config.yaml
n_layer: 12
d_model: 128
n_head: 2
n_kv_head: 2
head_dim: 32
d_mlp: 320
vocab_size: 4096
activation: "swiglu"
norm: "rmsnorm"
norm_place: "pre"
norm_eps: 1e-06
positions: "rope"
rope_base: 10000.0
rope_fraction: 1.0
qk_norm: false
attn_scale: 0.177
bias: "none"
tie_embeddings: false
parallel_block: false
init: "normal"
init_std_qkv: 0.0405
init_std_o: 0.0117
init_std_up: 0.0405
init_std_down: 0.00522
init_out_by_depth: true
optimizer: "muon_variant"
lr: 0.00765
beta1: 0.93
weight_decay: 0.047
lr_head: 0.00839
grad_clip: 0.5
warmup_steps: 200
schedule: "wsd"
decay_fraction: 0.626
decay_shape: "linear"
final_lr_fraction: 0.05
batch_tokens: 32768
seq_len: 128
doc_mask: true
train_tokens: 131100000
steps: 4001
dataset: "wikipedia_en"
Each number is 500 + 50 x the weight over its row's rms, rounded and kept within 0 to 999. Layers, rows and columns count from 0. Numbers have three digits each. The size before them is the row's rms in percent of the matrix's.

# layer 9 MLP down, 128x320, rms 0.0661, rows 68-127, columns 0-39
107:400405539435491452568508530543551555444552498551527554478517469552483557569410471603475508583516488476534425558592598527
101:503539550475553428451583522466490514521558478513522427449484467521541584441464469461539426430516420474489612448519465389
094:590547510540514464468409475514478487461505496492504431530454539471626516529412502470555492545466495555431441479460456421
096:598474583562576566452562435451465573468477575565566527557466443352410567559542546505495532460529573513495493445433442468
097:480448511454509493534521453496534525479493437581529550505529493423481572418443454572526555428624499509557577435565519586
100:557456523438484452374470437566588592526487480543547366501478613477477450418570526470572331544496561520528428467424402505
097:452436438505424427463514464486595431484511566545386430529528503498527508502481483505473371464516590460422498537480507486
096:430478587431522565531542574468578434496521500543432430522548488503524568427483511451506522504550599504514475558579476561
088:592556442575492606385488502531559488472446629502479442450573542459516507547477543472511615469500461565469470494447535498
104:491498539418516506488479489547399459498527481526569495525596514529484464515398548480460486521372530444537545474598463495
103:533456512450511476652475480460476456468483411543500521565498502558567437430514517543562536577479475513511427555545544606
100:528512519495496485395445502537612507518475488458574538482495571463464410474514543543515559460504593522469405500437467495
099:467432449526519531519409530417480512542499553531473534482562440362512596502449503499557530563542565444520474514483480479
121:526546412366532530500562454514461565361444507477484542579478441480499531484501493605478342515511605449460485560359471500
098:440462539459542521512423381470563503492474485530534546526552572556485493422492489468374418501509500512557548502488562541
094:476527481392452539587504486533532522450516465557585513526517556491673523420441504527538593459485477455600462385480553528
098:563553530472531502566416449420440555484420520517496590548507467537493488544451447516515450526484622480533503486567497515
089:531518466475501477517486614533541593516483546470485533464473541488518469454513483404498597468480498549448437609563526451
101:487466367517492526511545408518512512513590516504427484476452393430432556460499436459545481513596532529468583446510492444
104:481430542522513401511522472489542493460486569538572476529406546531493518538534427531485446578460587444438609456470469489
092:528612481486553511523467547463510580600463544502417552600533402588470535502488510560435501497557470566483473506491456476
089:478483508539527581489477423478545606506479519558421465474476517477445470472503583445489461501553532498412491552501492554
100:563594515405516485430510403512443414470447414487546473444493451460504471526526501508513447489567387485463523543459554483
092:480578483363504493586562511522472488587486499489367538448509482426461527555557555558465561483589479563543557544449482539
092:552459565521474517541536557551539462533577510467523554416515416523445575430550499478537506523533490420570465517524546464
106:556569469489566462553607469491423460518513531517560462579464408450519481508479471527488459457475463487492557511460526497
095:477515537374504533456616588501524527511499491505603429372416497418664519496495493453571553483584411474509533564423495457
101:511512533585519529579628502488509517510468502481543502559485576520425518504502514536578521503542463513529467519550439477
090:454474515575433492528518524379534361450491532514467466497453493505534478528417462474513442513503433606466479489537399568
095:453461500457495526480578463504491374567421479512550526598562369660488458403479445502484480435512525538493504503543536519
094:486499459436525458488558444453540467451545538580463531439427502478496418473406572545510510441502505581496422524502466465
092:509513522489431471539418578553547494444456457559497443559593453528484575454476502561449522438549491562516520589548444471
094:452475457573415563458520460488470524500486499557534415456545431570438525642502553481497485538481430591503449575524475524
099:389499607531467452545500533479492538470445542564539475476459504411499543530472586506468499466476508365542462511472523512
092:524471490513619628519440467451461504472506489569509579447468514514468498472520554582536452493488498551578574547584560550
199:543541524530414493558524452364471509508462548420486466595486579539480510450574498490420560513446517407514509472481489438
092:545471486477582453622510469497483500489544441523496532502527375460461553427542491525458560436497524500518460562496517602
089:497539480506476520566471660562525539496403520533474551548519558533589511464624522491439451515509466554521474467584457420
104:466535510463480414556463487451569561583440473459460537441471525565505479533535475486528490572455553540547569471518472526
088:473486500470460412586523475493530494498502481492428412531522556602580633554495505456518583526454592386511517575514433426
101:498529383438477467549411464520431464552554554523592501548400450486452605525524501525486372501520488532555448513519539491
100:444508577488568615513507532468496487582561546479529505492449508528480511482489463504490582469544562593541453562464558474
098:522491475348505521542547457549512486561499530487476469508357513449502506521455558520490503527531518516601451516473485474
100:463566514461504454498483461464430420421442504422457532531566422462503491463469507503489461518480489542451534522433530511
103:460457529489527462531504518448527559415502395427415530424537416605470593503494471474594570537552451476527467543444631421
088:495527523523502485454453459557505533518390463447484511555451534494531410451562470471539471490512497552542468558517512531
100:567459540510471510403499518450546461432522553539497570517474489499533531385503530459440455507492390493422483462409462517
097:520483513568486490405501493488479432643467492442569482524497611555476520485486451444447500523531521477603497508526578516
099:443543440503477497475565473503447407367508524434568429540526544520398535547483592366493565461548479551451442510568628483
100:487444499510599362438508569522456466493550451539479509585448490438475510535467483467501559531512607466555458446394396513
099:478498442539445451469483569496515498474464540511414481577421543410517623454542606466453512430479475440536483511532468469
097:515519503526561526494498571447502544435482512531460470477570495539606531469427485504441532568443452524506476434510499447
140:478543555542518477494502563531460510537537516437460524458559500561482424472499474527545524483530480500488507457477451525
090:510578563587492509504518425516486552416512443479534500495427528595472527443420473454499401536548446518436542518513517473
102:491523527476580457436533557440467470544521485533472399452563495438515481465501560460428485495501534443483505487507469552
101:519538534537473542481493549600583532400553577417510468494581475591498441417510459464466479509419485550448501546502483545
093:424520505511420567488516553525430531569524503444565546569502593513504558541467446556467457500463579562495492518510480497
096:514470535503511478505408469445452507457496474491556574512520540574456459529475580373529543425542488462585402611520517479
099:493479538495433500447502472521568471483514573467577527513502529538479498516527540584519505501491417425517429540404411503
084:511540462539581563449549478477542490566435542537518510518445527504501466472579558494522405524523473466506417464508508574